Each number is 200 + 30 x the weight over the matrix's rms, rounded and kept within 0 to 999. Layers, rows and columns count from 0.

# layer 11 MLP up, 640x256, rms 0.0818, rows 199-217, columns 0-127
214,170,244,222,179,184,170,184,243,208,221,155,185,222,205,210,180,204,219,165,186,180,183,200,233,187,213,188,248,171,178,192,223,175,233,137,208,214,192,230,184,168,192,201,169,194,196,221,208,204,212,218,219,270,222,191,207,244,195,229,216,195,172,159,201,141,227,197,153,196,225,219,208,207,164,209,179,232,164,180,165,189,208,202,206,204,253,213,204,185,152,187,205,234,203,191,210,194,226,167,163,210,204,202,259,203,176,215,185,170,204,215,211,244,208,172,196,194,194,205,234,205,237,218,230,192,167,189
209,178,215,241,182,178,181,172,183,162,207,222,132,198,208,221,187,204,177,168,126,146,199,156,200,218,185,192,143,201,188,179,203,143,215,129,225,207,285,215,119,243,193,163,218,184,207,211,212,242,137,227,169,232,210,231,239,169,216,191,200,159,224,154,172,207,236,205,255,184,180,192,262,190,212,190,249,216,271,269,254,186,204,202,242,150,203,298,237,227,194,241,126,256,190,243,182,196,200,176,181,160,176,235,232,228,120,198,199,183,180,199,216,194,203,169,246,234,218,160,207,208,202,184,197,155,200,219
206,186,164,190,192,180,197,263,215,179,188,192,232,237,170,201,226,192,204,167,160,185,158,227,234,146,174,157,201,188,224,224,198,194,204,220,199,264,243,231,232,166,129,208,211,208,172,208,185,178,201,210,235,202,221,194,116,155,209,189,175,158,204,204,179,166,192,203,221,212,222,167,249,145,171,156,237,187,212,204,200,189,197,212,196,192,193,232,187,162,190,230,239,235,243,158,240,245,234,192,211,204,202,201,240,208,233,169,182,245,232,184,218,206,183,215,162,200,212,175,196,176,184,192,219,206,227,214
176,234,204,161,230,185,149,176,212,139,252,198,177,158,188,192,237,204,145,214,166,174,216,221,211,187,192,192,220,199,217,281,168,233,207,233,172,200,211,210,185,199,266,186,222,211,240,182,196,244,198,247,236,217,252,198,220,188,247,165,176,147,182,171,176,207,174,196,248,127,183,167,209,237,138,173,165,210,189,166,221,182,204,168,195,222,183,221,243,228,193,239,202,213,213,285,200,222,235,166,178,197,159,171,209,182,223,223,247,213,251,163,215,190,212,188,218,194,204,209,179,257,189,175,155,239,175,262
183,250,202,227,224,205,205,222,207,229,215,267,208,266,245,210,212,199,222,171,194,215,95,156,194,205,172,233,221,176,194,203,228,232,179,211,189,257,228,219,192,258,199,180,184,216,250,192,224,160,256,215,233,167,192,195,274,213,195,236,182,224,175,204,142,182,141,175,192,206,214,233,220,181,199,170,164,186,278,200,239,201,213,198,226,221,216,219,245,231,178,113,197,213,184,233,203,143,182,241,190,198,240,210,213,205,265,214,255,185,156,230,165,223,155,171,208,172,181,203,172,188,201,237,216,206,178,170
265,212,177,145,219,201,169,172,194,152,272,195,203,189,180,201,202,192,230,161,235,173,206,222,220,240,278,197,241,213,155,189,223,203,174,208,183,184,204,166,197,172,212,185,258,243,201,227,221,226,206,203,192,174,197,228,215,192,181,280,215,176,208,201,134,247,179,181,166,170,171,233,215,232,194,220,199,195,176,205,220,232,200,209,172,199,162,245,236,149,195,192,196,210,197,163,214,225,171,204,178,182,201,180,246,213,206,148,212,227,199,191,169,197,209,259,176,279,141,130,234,271,197,209,201,222,164,158
228,166,180,204,204,191,134,200,172,204,211,182,197,221,225,179,145,217,203,192,197,214,234,186,159,200,175,252,182,186,165,187,194,240,171,205,232,125,233,186,219,169,180,165,171,162,164,232,201,196,213,232,163,198,224,216,215,203,247,225,190,177,192,173,162,201,252,227,146,195,231,199,167,153,203,173,200,233,148,138,183,218,180,170,176,215,199,211,225,219,224,202,264,145,220,179,175,182,211,166,188,210,186,175,183,201,237,254,155,215,130,212,175,226,179,212,207,210,182,255,219,222,179,148,165,160,172,201
202,200,184,178,198,212,223,166,207,236,190,202,207,200,183,298,218,209,195,181,174,196,141,182,244,251,259,171,199,176,170,191,151,201,190,199,203,209,158,249,157,210,194,165,190,191,173,212,193,176,205,135,207,212,220,196,169,164,237,179,151,226,212,200,174,203,156,182,196,179,191,203,180,192,207,225,195,237,213,183,225,243,199,184,175,178,233,180,224,207,186,251,220,134,181,213,210,201,183,215,232,226,155,234,218,251,226,194,241,166,206,129,221,164,178,207,216,193,166,139,173,205,204,233,234,185,184,208
232,212,165,183,217,144,171,214,175,156,195,164,222,206,235,206,160,203,167,209,176,269,209,175,208,210,146,200,203,208,126,221,187,195,188,210,166,215,212,185,207,188,208,215,187,172,208,205,172,204,203,174,214,232,191,264,224,202,180,198,218,218,201,240,164,199,230,204,171,248,169,183,225,236,212,184,178,229,191,207,123,187,203,120,187,168,185,260,258,193,192,166,163,141,223,222,204,239,229,152,211,175,217,151,175,199,188,197,209,201,209,250,203,162,172,226,239,201,240,194,252,231,192,205,235,154,173,178
220,196,195,199,192,194,236,239,205,255,220,265,243,265,211,221,160,200,200,231,218,223,165,217,197,180,164,174,194,210,193,169,162,199,165,223,198,243,184,208,224,210,223,215,171,160,180,166,154,151,167,241,256,189,264,202,222,221,176,240,221,219,218,190,237,166,204,190,182,183,221,172,231,210,237,181,228,199,165,201,215,228,225,197,252,192,161,172,241,180,200,219,203,185,209,172,165,212,205,185,171,167,270,173,173,163,223,180,151,254,208,212,174,191,217,232,204,175,233,195,185,139,222,211,209,141,208,219
214,141,165,213,231,218,219,177,235,160,192,176,214,201,198,214,160,196,201,196,194,217,183,147,185,199,218,206,187,159,158,230,171,217,170,236,219,234,172,142,210,182,174,199,207,260,194,180,226,195,233,160,195,154,158,231,189,266,198,200,234,203,161,214,196,185,214,248,167,172,144,232,181,256,196,200,180,222,180,221,156,246,164,148,263,215,211,248,188,178,190,235,95,166,93,223,174,184,182,205,156,190,225,244,190,219,233,226,173,164,194,175,164,185,209,208,203,237,174,185,196,169,207,189,143,177,185,164
175,177,130,160,188,191,225,185,245,227,164,195,164,133,224,188,188,158,173,257,192,176,193,203,167,227,248,232,207,257,227,179,253,213,178,183,253,162,195,205,151,226,224,193,191,194,169,199,208,211,210,236,125,92,180,201,113,247,233,201,221,227,205,175,229,204,202,206,216,239,179,252,223,177,211,202,201,196,214,236,243,223,206,215,170,149,218,211,187,153,226,253,263,199,168,202,165,170,217,198,141,169,250,153,172,216,180,196,206,257,246,219,179,203,218,222,245,196,191,193,209,211,203,157,247,186,261,190
188,150,150,143,182,135,137,167,213,246,227,189,204,208,221,220,255,178,204,184,157,176,153,143,246,213,207,217,202,206,182,152,240,197,212,194,178,168,203,207,195,211,189,182,137,172,234,232,231,207,203,275,186,199,263,213,223,229,207,186,253,195,235,221,209,224,202,176,226,237,250,190,219,186,209,177,200,227,170,181,233,183,177,220,203,165,213,209,208,174,155,204,245,198,161,274,206,179,199,189,247,212,261,224,185,208,245,190,197,184,160,178,259,213,197,158,222,163,199,174,221,202,207,180,212,201,182,178
232,183,169,182,231,244,189,267,189,276,215,201,157,216,239,210,206,196,203,208,236,172,252,217,276,205,214,179,183,231,206,177,244,196,189,210,202,202,138,192,129,228,224,205,242,213,249,212,160,203,145,193,170,193,156,215,267,226,200,192,205,212,140,138,167,201,218,219,123,310,196,198,245,196,175,222,151,249,227,188,194,213,204,195,145,142,219,145,230,232,157,162,238,151,241,218,195,179,246,236,158,213,230,203,149,155,165,242,129,213,187,229,238,229,204,233,151,210,180,183,227,167,261,187,267,217,229,190
199,189,227,166,217,162,197,226,197,171,220,264,220,203,218,216,230,186,242,246,239,159,203,280,213,215,225,196,186,231,258,180,253,163,238,247,257,221,206,241,209,183,195,217,203,190,217,177,143,192,169,181,209,190,223,236,124,162,161,174,176,197,175,205,169,251,205,200,212,156,187,253,210,228,176,211,215,151,205,211,260,218,235,208,202,184,192,190,202,164,184,235,213,206,199,208,178,226,203,258,222,222,200,201,219,190,183,192,220,268,184,220,119,228,188,198,263,185,155,191,184,221,222,228,213,174,239,191
214,178,181,212,215,224,225,207,173,217,160,189,195,167,190,141,189,225,195,169,234,227,144,176,162,169,176,211,230,194,173,202,220,241,195,136,241,205,230,152,191,283,228,250,176,155,176,188,214,222,284,192,167,157,226,186,187,245,223,262,247,204,222,177,162,216,168,212,158,176,254,222,187,201,181,144,202,172,219,164,249,164,235,228,201,171,237,197,219,177,218,200,214,220,179,169,204,190,224,198,200,191,198,146,247,194,221,184,247,237,122,195,231,142,234,249,219,209,155,231,214,140,207,204,253,241,237,229
188,196,173,217,189,207,233,125,223,169,169,260,163,195,193,186,213,189,187,189,167,233,219,189,198,216,182,171,176,205,176,186,188,163,191,204,207,178,255,222,240,185,243,195,162,219,206,226,181,136,203,148,207,223,207,164,203,208,202,196,220,225,206,187,202,134,223,200,169,191,213,233,208,216,258,169,209,220,219,144,185,240,191,159,219,208,227,198,205,207,204,184,210,180,205,153,226,227,144,223,182,175,240,190,169,199,156,203,220,177,192,222,181,271,150,188,193,231,254,219,211,271,196,200,221,156,221,157
214,173,145,199,238,130,223,169,256,239,249,233,216,268,218,185,201,224,202,197,192,158,153,195,191,181,220,188,215,165,139,213,199,203,264,163,90,210,202,211,162,178,178,217,219,218,197,223,177,203,202,246,170,237,215,162,194,221,174,222,206,171,208,201,177,190,196,199,194,246,233,220,213,243,225,204,229,219,228,207,203,187,170,205,183,184,163,209,198,172,191,237,139,200,163,147,201,183,165,169,196,236,236,124,181,164,201,221,246,193,231,193,204,231,217,214,204,188,167,205,209,213,202,197,187,202,272,237
224,217,141,195,206,216,205,236,197,182,194,251,191,206,173,151,168,196,219,213,214,197,244,176,177,187,211,229,253,210,171,194,197,186,162,223,260,164,179,199,186,170,198,170,204,194,218,136,268,202,200,205,261,211,229,217,212,152,170,220,247,173,204,185,167,213,153,185,194,246,179,156,209,165,184,204,184,155,231,199,208,224,213,181,168,190,181,164,207,138,216,185,180,262,161,173,202,188,232,190,193,181,193,196,187,218,196,234,178,187,219,211,193,170,165,198,221,173,182,227,174,178,175,226,158,221,153,183
# layer 11 MLP down (transposed), 640x256, rms 0.08, rows 199-216, columns 0-127
199,239,147,196,220,207,225,216,173,211,209,243,200,205,195,176,189,191,184,244,237,194,194,183,143,212,144,235,156,238,212,228,203,216,152,236,208,183,205,177,205,227,216,185,205,186,209,210,189,192,203,176,176,157,192,188,194,171,222,221,164,211,220,176,213,251,193,189,215,196,158,205,207,183,240,200,205,152,196,213,217,214,240,193,226,194,127,224,198,218,267,200,234,160,187,213,216,197,166,235,242,199,183,205,169,178,241,172,245,239,222,191,195,183,192,198,186,211,194,198,188,192,177,130,196,205,228,209
158,139,206,222,228,138,185,181,195,257,203,154,151,208,246,214,233,234,215,194,199,206,171,224,156,153,215,206,118,189,216,198,211,191,259,227,201,185,198,162,231,136,213,146,202,221,202,219,163,213,235,249,160,171,187,185,245,244,160,207,164,142,196,174,182,179,215,184,242,222,219,177,163,135,201,160,243,167,225,273,237,199,199,163,238,213,247,140,250,182,158,197,226,241,174,216,171,219,192,216,187,174,187,204,149,260,151,234,268,199,245,164,220,222,189,219,197,175,183,238,219,203,186,187,187,195,180,201
211,213,153,177,236,230,169,157,161,232,207,212,200,199,250,185,164,195,207,195,214,126,223,208,201,205,156,171,213,184,232,254,183,204,164,221,218,214,207,207,163,232,248,225,203,241,211,183,195,240,225,198,191,151,179,159,194,176,163,173,192,261,208,234,222,176,177,184,161,184,207,241,165,199,246,170,209,195,231,183,192,233,195,182,214,175,207,222,259,179,136,204,285,213,231,233,164,236,200,228,197,196,181,210,201,246,168,194,202,172,189,211,185,200,250,164,209,234,219,179,208,258,273,223,204,251,216,209
253,183,227,198,208,216,227,173,241,254,159,200,176,205,174,187,186,228,262,220,168,189,220,264,194,155,224,252,175,200,202,195,242,220,192,235,172,144,184,203,187,215,175,212,162,169,139,234,189,264,193,217,238,230,206,228,222,233,239,256,171,210,214,221,203,232,196,266,194,188,173,258,233,196,242,167,198,211,212,162,212,202,128,220,212,194,220,150,203,203,191,184,205,204,209,131,210,201,207,197,145,266,179,227,224,174,182,220,226,174,178,240,205,199,152,209,187,153,221,168,221,239,266,190,218,230,218,232
206,196,235,183,225,173,259,187,226,160,189,225,221,219,173,176,249,197,173,148,222,157,216,181,227,188,211,192,214,201,190,216,192,205,264,178,198,221,256,279,190,262,243,205,183,157,269,157,221,187,218,189,223,201,212,163,187,185,199,219,220,131,197,241,181,194,174,194,171,203,194,221,203,152,177,157,221,257,165,186,168,199,162,177,199,168,206,236,203,231,240,232,178,191,193,226,181,221,218,149,221,231,206,164,211,170,208,214,252,192,221,213,178,168,184,240,239,210,159,284,229,170,237,186,140,222,177,164
196,155,196,195,191,217,190,222,220,210,209,199,202,181,201,198,203,205,224,196,223,203,166,198,159,248,203,205,217,246,217,194,241,168,213,227,175,231,269,218,136,265,221,199,168,145,194,203,219,174,240,198,216,236,192,154,214,255,202,186,178,199,159,242,248,191,196,180,282,149,201,179,132,230,252,192,157,187,147,233,178,187,191,181,191,198,177,179,151,238,226,176,167,224,231,210,178,216,188,137,237,192,201,199,169,175,164,233,234,162,174,198,186,238,231,205,219,177,221,212,213,205,270,200,220,174,219,152
228,231,230,168,208,204,240,199,192,249,202,157,205,172,232,174,189,195,219,173,231,224,201,215,209,231,143,242,187,183,204,180,177,212,224,196,193,232,173,181,230,183,176,177,179,272,157,253,185,209,226,213,216,168,175,175,232,220,198,209,214,192,155,191,186,240,216,190,220,238,234,231,188,191,164,190,177,176,214,171,190,188,181,173,172,227,195,208,211,299,196,231,214,151,198,269,185,165,222,182,196,178,247,235,188,181,236,194,208,193,178,226,240,185,169,218,169,196,221,186,197,166,172,168,204,131,165,144
274,224,254,215,195,186,193,151,258,226,160,210,196,176,168,236,217,207,167,216,164,212,188,190,207,233,226,161,220,225,233,137,128,170,251,228,194,224,173,200,164,234,251,215,171,201,152,189,171,209,172,239,205,193,240,223,205,205,191,166,240,236,261,233,182,258,184,240,217,234,227,170,260,160,235,196,188,211,188,185,228,196,160,194,194,206,201,184,180,151,203,207,233,226,194,246,225,260,173,137,198,191,213,200,252,192,225,223,186,162,249,229,267,237,210,185,220,187,161,141,199,225,206,213,216,181,213,171
195,213,221,163,204,179,233,246,117,269,192,139,220,236,163,172,214,261,187,215,221,210,179,240,245,176,206,229,215,237,210,178,195,202,232,242,204,175,236,198,219,206,211,224,172,231,184,255,234,186,203,159,195,177,197,159,280,190,193,182,206,239,238,191,205,180,189,203,190,250,206,171,236,198,177,194,205,184,172,173,206,198,206,267,218,249,242,199,213,212,170,212,212,197,248,165,216,247,192,201,167,214,191,231,211,174,248,166,253,222,210,236,180,193,215,217,231,189,193,198,198,221,205,176,221,165,194,186
155,212,227,177,228,203,214,220,184,205,222,214,198,191,191,196,155,204,196,178,183,235,187,225,148,242,173,182,196,182,219,153,207,198,217,168,281,146,240,149,237,208,201,272,195,207,215,211,161,182,186,217,157,211,186,196,178,183,188,110,168,219,207,132,242,187,220,187,218,187,157,190,152,205,202,172,202,209,202,202,199,244,186,184,212,162,254,195,178,177,223,218,210,180,184,237,215,172,181,233,216,165,134,218,227,201,238,177,226,238,200,223,207,219,211,190,157,242,188,187,221,219,204,225,200,219,179,163
217,184,178,233,205,236,201,194,196,180,183,254,228,188,172,238,189,186,249,213,148,177,226,240,211,268,215,186,187,200,280,135,226,204,179,214,263,170,276,191,204,148,209,201,173,216,252,237,152,189,225,230,253,204,213,262,189,233,143,221,233,192,176,142,211,160,175,171,142,207,208,199,245,229,158,206,196,193,184,168,206,156,168,209,136,183,203,223,196,181,169,229,210,182,203,182,177,225,201,175,213,212,249,126,203,254,199,224,182,192,199,216,148,189,237,187,188,185,250,168,228,174,192,134,210,193,229,194
182,194,112,221,189,149,173,244,179,209,180,179,172,187,193,228,154,168,243,193,122,214,206,213,219,202,195,183,140,209,280,220,213,248,217,212,231,152,196,224,148,167,187,201,161,192,202,210,167,216,194,183,204,157,182,168,171,197,207,263,185,244,188,213,194,191,202,133,245,123,226,191,174,185,264,189,216,207,205,200,277,191,191,202,184,214,223,243,169,136,200,189,240,245,185,171,238,206,231,218,198,215,195,237,205,206,194,223,160,256,256,181,181,200,201,222,174,204,206,164,227,147,205,181,176,161,180,199
200,178,176,190,170,140,172,201,199,187,204,214,215,181,176,204,242,175,230,233,202,181,220,233,208,183,181,176,164,204,198,184,252,221,191,192,178,257,202,199,218,230,130,138,192,200,199,221,189,238,252,232,204,179,204,201,233,167,204,150,172,202,264,250,170,210,143,165,203,282,248,200,202,201,213,185,206,197,165,183,174,191,212,210,210,176,168,209,184,203,229,208,189,186,231,198,144,178,189,213,212,164,188,169,194,174,188,152,188,202,170,142,205,180,153,181,208,207,187,244,220,182,305,214,173,205,245,139
209,206,253,176,206,261,216,227,250,227,196,222,152,217,278,172,185,175,188,220,198,188,194,251,185,229,182,228,195,174,180,228,191,172,168,193,205,221,224,227,191,199,191,126,185,170,177,207,181,183,193,188,167,196,151,165,242,227,201,209,213,201,149,207,200,202,208,219,208,191,224,154,159,167,198,194,220,190,216,221,203,249,227,203,236,199,177,164,177,199,182,214,229,180,280,194,183,185,249,223,166,282,253,196,187,254,234,207,153,245,306,165,163,206,179,223,203,254,229,172,152,157,241,195,210,229,193,168
218,202,173,190,180,257,158,191,130,215,156,260,213,190,216,231,173,184,275,160,240,176,227,205,190,213,188,193,204,214,172,260,203,200,173,188,250,200,131,214,225,187,194,198,217,183,155,215,184,210,182,212,155,209,211,148,196,218,220,243,210,201,187,214,202,224,238,220,168,158,119,167,239,201,191,160,228,222,177,263,183,153,164,123,204,177,213,196,163,207,164,152,208,146,201,204,199,171,181,198,204,146,176,174,180,222,212,239,197,216,210,282,236,184,191,207,262,171,221,229,144,222,163,205,259,204,211,207
200,180,200,256,160,225,183,241,182,188,148,235,196,200,253,165,236,212,188,187,219,217,209,214,211,153,220,176,170,214,216,243,210,215,195,188,173,214,181,133,194,250,190,217,208,236,204,205,206,171,138,227,195,226,259,232,195,271,241,185,120,185,245,167,190,184,255,189,194,171,235,212,217,169,157,167,207,128,267,256,177,191,206,164,194,220,255,189,173,208,147,222,187,168,218,174,223,207,205,154,191,221,169,194,193,188,180,189,220,229,191,234,186,179,185,240,200,219,193,225,239,192,216,192,288,150,210,214
188,176,221,228,219,202,167,244,236,186,184,210,211,160,230,212,211,224,204,246,188,211,225,196,191,176,185,247,173,232,140,207,182,198,215,214,196,181,191,147,182,209,148,175,153,231,198,222,187,217,258,208,218,224,229,224,162,246,221,188,181,262,238,153,222,241,205,219,185,166,218,182,189,244,193,211,220,206,210,253,208,153,176,265,183,262,163,220,203,232,186,258,178,175,222,155,186,197,263,235,173,231,176,213,200,185,213,191,198,206,194,174,202,196,167,213,173,186,223,169,217,190,168,249,211,222,195,217
206,201,157,119,232,161,238,205,220,219,227,207,239,159,243,183,176,217,186,233,175,185,219,155,239,148,244,209,211,186,153,225,199,191,220,189,182,215,184,135,214,178,235,190,209,236,186,207,229,173,161,236,213,162,173,135,230,147,242,202,231,214,171,219,170,207,172,205,192,227,271,195,208,244,192,201,213,224,183,154,203,228,159,175,167,214,208,215,199,192,143,155,183,195,178,218,271,199,142,183,188,192,162,144,132,188,203,218,185,233,171,200,306,185,195,186,199,220,230,243,179,192,194,218,214,185,168,181
# layer 11 MLP gate, 640x256, rms 0.0823, rows 200-217, columns 0-127
234,200,171,222,251,195,231,157,214,199,225,183,169,196,192,220,140,190,188,193,170,191,169,215,215,222,160,279,146,186,192,200,274,195,219,174,180,208,186,198,193,230,167,203,193,184,218,242,217,204,223,218,189,188,226,165,173,219,222,215,236,240,198,185,256,256,202,247,157,128,171,178,209,181,148,175,185,234,206,188,217,207,208,229,206,179,151,200,248,172,227,123,238,259,220,192,188,169,228,206,221,184,146,239,210,153,191,189,185,165,215,228,206,281,225,203,182,244,213,164,186,206,151,240,145,236,187,187
245,185,185,193,233,210,178,214,161,215,192,219,229,204,202,173,149,169,148,190,173,201,211,182,171,183,238,214,226,185,206,165,193,173,158,239,199,188,188,212,213,203,246,165,267,224,169,174,215,228,200,195,197,237,238,232,204,204,195,196,213,236,224,233,185,160,223,219,138,208,186,244,166,171,147,169,154,184,208,201,235,172,211,163,188,170,218,188,205,135,254,158,211,180,207,150,197,213,253,191,197,190,210,207,130,239,199,220,204,157,184,184,253,198,284,244,179,235,198,209,201,186,163,233,241,213,192,258
172,193,178,199,166,159,177,255,168,234,224,190,170,159,122,189,150,209,158,190,188,197,192,154,215,172,244,189,158,220,231,212,173,209,214,199,157,219,234,233,178,157,221,183,183,214,165,211,146,229,184,247,186,197,233,172,122,259,255,243,243,183,174,163,241,162,179,199,205,211,249,183,173,204,144,217,208,216,202,165,204,216,217,222,197,229,210,250,216,134,233,202,170,196,228,159,172,255,194,157,208,233,178,187,179,143,229,166,169,197,158,142,222,262,197,191,193,183,208,214,181,163,195,174,177,198,153,200
239,152,186,212,188,252,204,243,209,169,175,174,286,170,130,219,201,203,214,181,215,259,207,268,226,192,208,159,208,243,140,203,196,252,174,220,205,157,167,176,214,189,187,159,241,197,179,225,223,199,185,192,182,192,171,239,188,208,191,241,210,233,201,256,185,261,201,198,215,156,193,222,196,233,154,205,219,242,234,204,193,273,193,143,227,212,166,147,155,202,205,208,230,234,164,198,219,201,186,201,233,221,162,204,150,163,194,250,181,204,185,96,149,198,211,108,264,199,156,226,194,185,198,228,151,235,186,188
265,178,174,208,216,237,240,185,192,203,151,198,198,250,213,195,199,208,181,158,187,179,181,278,237,205,222,182,149,271,244,254,202,205,153,153,131,191,204,192,248,172,134,186,256,270,182,197,210,251,202,189,206,125,200,246,203,187,236,219,209,187,190,167,219,232,155,179,165,221,202,249,269,169,210,247,204,146,171,234,183,200,160,200,248,221,218,237,230,167,162,211,166,173,243,186,149,249,208,239,157,198,178,211,196,210,181,212,158,210,181,220,185,157,225,205,213,186,187,187,131,181,140,219,228,217,242,193
196,109,215,225,130,208,205,212,181,265,163,199,189,219,204,154,174,182,200,187,183,224,229,226,161,195,200,226,177,224,219,176,156,241,214,181,155,227,238,248,215,192,187,194,177,201,166,211,161,193,190,259,220,213,193,215,244,198,172,190,200,142,223,166,178,201,193,172,187,194,232,193,195,211,181,176,277,227,243,195,243,196,166,190,199,231,133,173,195,191,214,220,209,162,256,194,228,193,223,206,152,172,180,194,213,135,175,210,166,177,225,201,220,186,171,205,253,162,219,195,219,159,193,179,181,206,212,218
126,180,229,213,204,214,200,139,180,183,212,173,216,175,155,200,225,110,214,167,219,218,182,224,181,199,187,199,195,205,190,201,174,195,231,219,184,159,206,188,254,146,160,145,220,159,212,231,255,206,164,197,183,237,178,219,176,238,251,242,178,152,161,212,254,224,229,207,196,131,185,225,197,252,221,186,188,216,208,175,218,204,227,189,231,191,215,198,148,213,230,205,188,224,189,195,181,179,211,225,159,228,186,256,157,180,195,228,152,249,204,175,113,185,221,227,150,236,239,172,193,205,203,188,208,199,213,181
190,216,242,255,209,198,184,164,163,235,175,216,188,173,241,164,149,229,192,204,188,205,180,218,191,189,254,209,170,206,166,200,223,195,194,151,162,171,187,244,180,239,180,186,148,194,230,176,129,189,252,228,175,170,170,199,187,273,149,212,240,182,214,213,198,205,189,233,192,204,196,162,182,153,246,186,242,184,236,163,187,213,224,189,223,202,191,190,205,143,202,233,208,159,201,198,181,182,199,156,225,158,199,227,179,205,175,161,174,238,219,217,223,216,198,164,183,234,210,184,154,199,163,160,200,233,218,213
186,166,203,186,145,156,188,198,213,204,196,184,191,248,193,206,210,195,217,222,203,231,235,247,305,207,159,225,131,174,162,216,183,184,158,194,163,252,261,215,227,216,234,197,211,195,176,181,140,184,240,165,192,249,194,198,186,205,228,199,199,184,198,221,236,205,171,194,230,158,188,226,171,230,251,212,229,210,248,173,211,204,235,187,240,204,146,137,268,213,221,184,217,224,256,249,184,246,189,221,151,206,187,202,190,142,173,214,189,178,182,214,232,234,198,199,194,186,187,168,225,207,204,227,271,214,192,198
155,218,168,184,202,174,169,239,188,182,158,154,181,189,219,214,165,147,220,252,164,209,200,218,201,225,210,173,185,214,186,209,172,193,183,211,260,232,210,238,205,171,242,155,189,224,235,214,210,115,215,240,177,196,219,137,157,182,233,199,205,219,199,206,179,153,247,208,221,201,188,211,193,243,211,171,230,189,211,161,198,163,171,202,195,153,88,159,196,248,180,144,142,166,259,165,156,226,195,190,172,210,218,193,197,184,194,265,126,193,183,167,194,233,218,223,202,224,190,187,201,156,174,193,202,209,155,116
156,175,247,234,184,195,176,217,193,189,198,159,154,190,154,188,182,191,193,198,174,200,185,160,203,158,262,192,151,218,216,181,161,205,180,166,216,177,212,252,188,178,219,190,187,201,218,180,204,167,264,202,150,202,195,188,175,171,289,253,194,194,134,165,211,226,215,213,242,137,246,177,222,175,176,164,232,214,206,197,197,196,245,221,160,232,202,178,163,157,172,184,152,238,243,189,255,249,147,203,163,199,184,184,172,171,162,199,173,216,204,229,190,145,200,216,197,178,186,210,208,205,195,173,210,207,188,206
240,182,186,212,139,243,218,193,229,202,177,202,172,155,181,209,182,174,169,206,241,247,222,258,195,217,178,207,141,196,212,228,158,174,170,184,131,136,227,225,240,149,164,146,215,202,191,179,223,203,190,219,189,200,171,256,188,209,170,236,177,179,204,226,191,276,198,219,190,193,240,233,162,181,148,166,180,193,237,258,227,153,185,172,206,190,180,186,235,146,164,184,195,223,244,185,141,239,184,177,124,178,160,161,188,165,206,212,185,184,196,213,199,206,187,193,218,187,161,219,231,198,160,185,202,133,195,195
191,188,244,190,198,204,144,174,210,210,170,143,209,194,203,221,206,162,183,281,166,220,192,227,174,246,238,211,187,237,187,232,167,258,204,172,173,233,194,176,215,137,146,159,190,213,155,188,204,200,192,226,144,162,198,223,195,239,226,258,183,176,183,240,223,219,173,199,200,185,158,199,162,192,224,167,252,157,201,159,201,209,243,265,216,236,188,229,181,158,163,166,178,200,213,154,162,179,208,196,206,237,161,231,192,200,235,188,184,218,237,192,155,169,271,216,243,211,215,192,217,241,193,229,205,243,203,187
198,160,220,226,171,241,226,243,199,170,252,171,238,225,182,195,182,207,219,211,172,174,227,222,232,172,209,166,236,216,186,185,187,143,226,216,224,163,240,211,204,199,192,170,205,179,222,126,184,199,180,216,182,144,215,216,200,160,173,215,273,220,166,155,235,160,249,201,219,221,233,182,183,208,203,212,196,196,224,200,190,191,186,219,252,177,170,185,165,186,189,241,209,204,199,161,197,222,182,258,198,209,171,194,212,135,206,199,171,219,192,172,201,194,202,164,199,189,183,187,235,149,221,226,155,215,174,177
205,151,243,221,203,224,220,209,161,166,222,185,195,190,166,190,185,178,131,244,193,219,188,197,207,182,203,215,240,269,238,251,164,197,225,239,207,156,191,179,226,196,176,209,195,174,171,176,214,211,230,182,184,185,163,170,128,188,214,297,223,198,190,177,254,193,212,229,184,225,206,185,186,170,237,209,219,206,191,151,242,203,232,214,221,175,199,251,198,158,208,154,203,230,204,138,199,222,213,256,197,202,200,176,172,199,198,200,209,217,111,124,170,199,170,202,177,224,208,196,189,161,176,144,160,142,193,177
189,124,182,182,191,217,234,196,220,195,149,186,221,211,210,209,186,210,173,219,230,203,204,182,209,200,177,167,200,197,161,167,137,190,218,188,139,209,190,268,197,209,199,210,168,165,229,187,225,186,243,187,194,249,189,205,201,207,190,231,205,240,208,158,244,196,188,206,184,167,172,185,169,208,241,142,224,206,210,186,151,186,222,222,222,203,179,174,216,210,214,200,262,184,250,191,159,187,198,261,202,212,190,225,179,198,220,201,189,208,213,199,189,210,205,228,213,191,203,231,208,144,177,231,205,192,207,200
191,215,203,173,191,198,173,182,194,231,168,139,249,256,206,276,178,202,213,199,154,264,147,233,198,236,182,172,210,207,262,220,240,207,195,183,211,255,203,177,178,162,175,163,182,173,165,215,216,194,231,245,185,220,240,199,254,249,141,241,191,157,252,269,165,200,272,224,179,242,157,190,222,202,190,195,156,249,220,211,201,222,232,189,224,194,204,253,154,183,157,213,216,233,191,168,149,168,192,162,193,259,181,216,177,200,210,188,188,206,204,236,161,209,170,228,159,215,186,246,180,198,182,185,178,236,251,229
228,184,233,187,199,212,179,212,185,212,162,169,183,190,188,192,170,180,124,263,214,199,150,191,225,164,224,197,222,207,242,190,147,174,191,170,191,233,206,211,209,192,164,192,225,209,245,199,232,240,235,166,159,151,210,137,133,183,239,210,141,234,174,228,234,228,203,219,215,204,193,201,190,202,207,220,220,204,188,225,218,218,247,259,258,196,184,185,211,194,232,243,161,210,213,208,230,223,167,211,213,193,196,218,219,206,198,168,199,244,219,170,211,206,204,184,223,213,200,189,167,179,205,173,172,188,219,231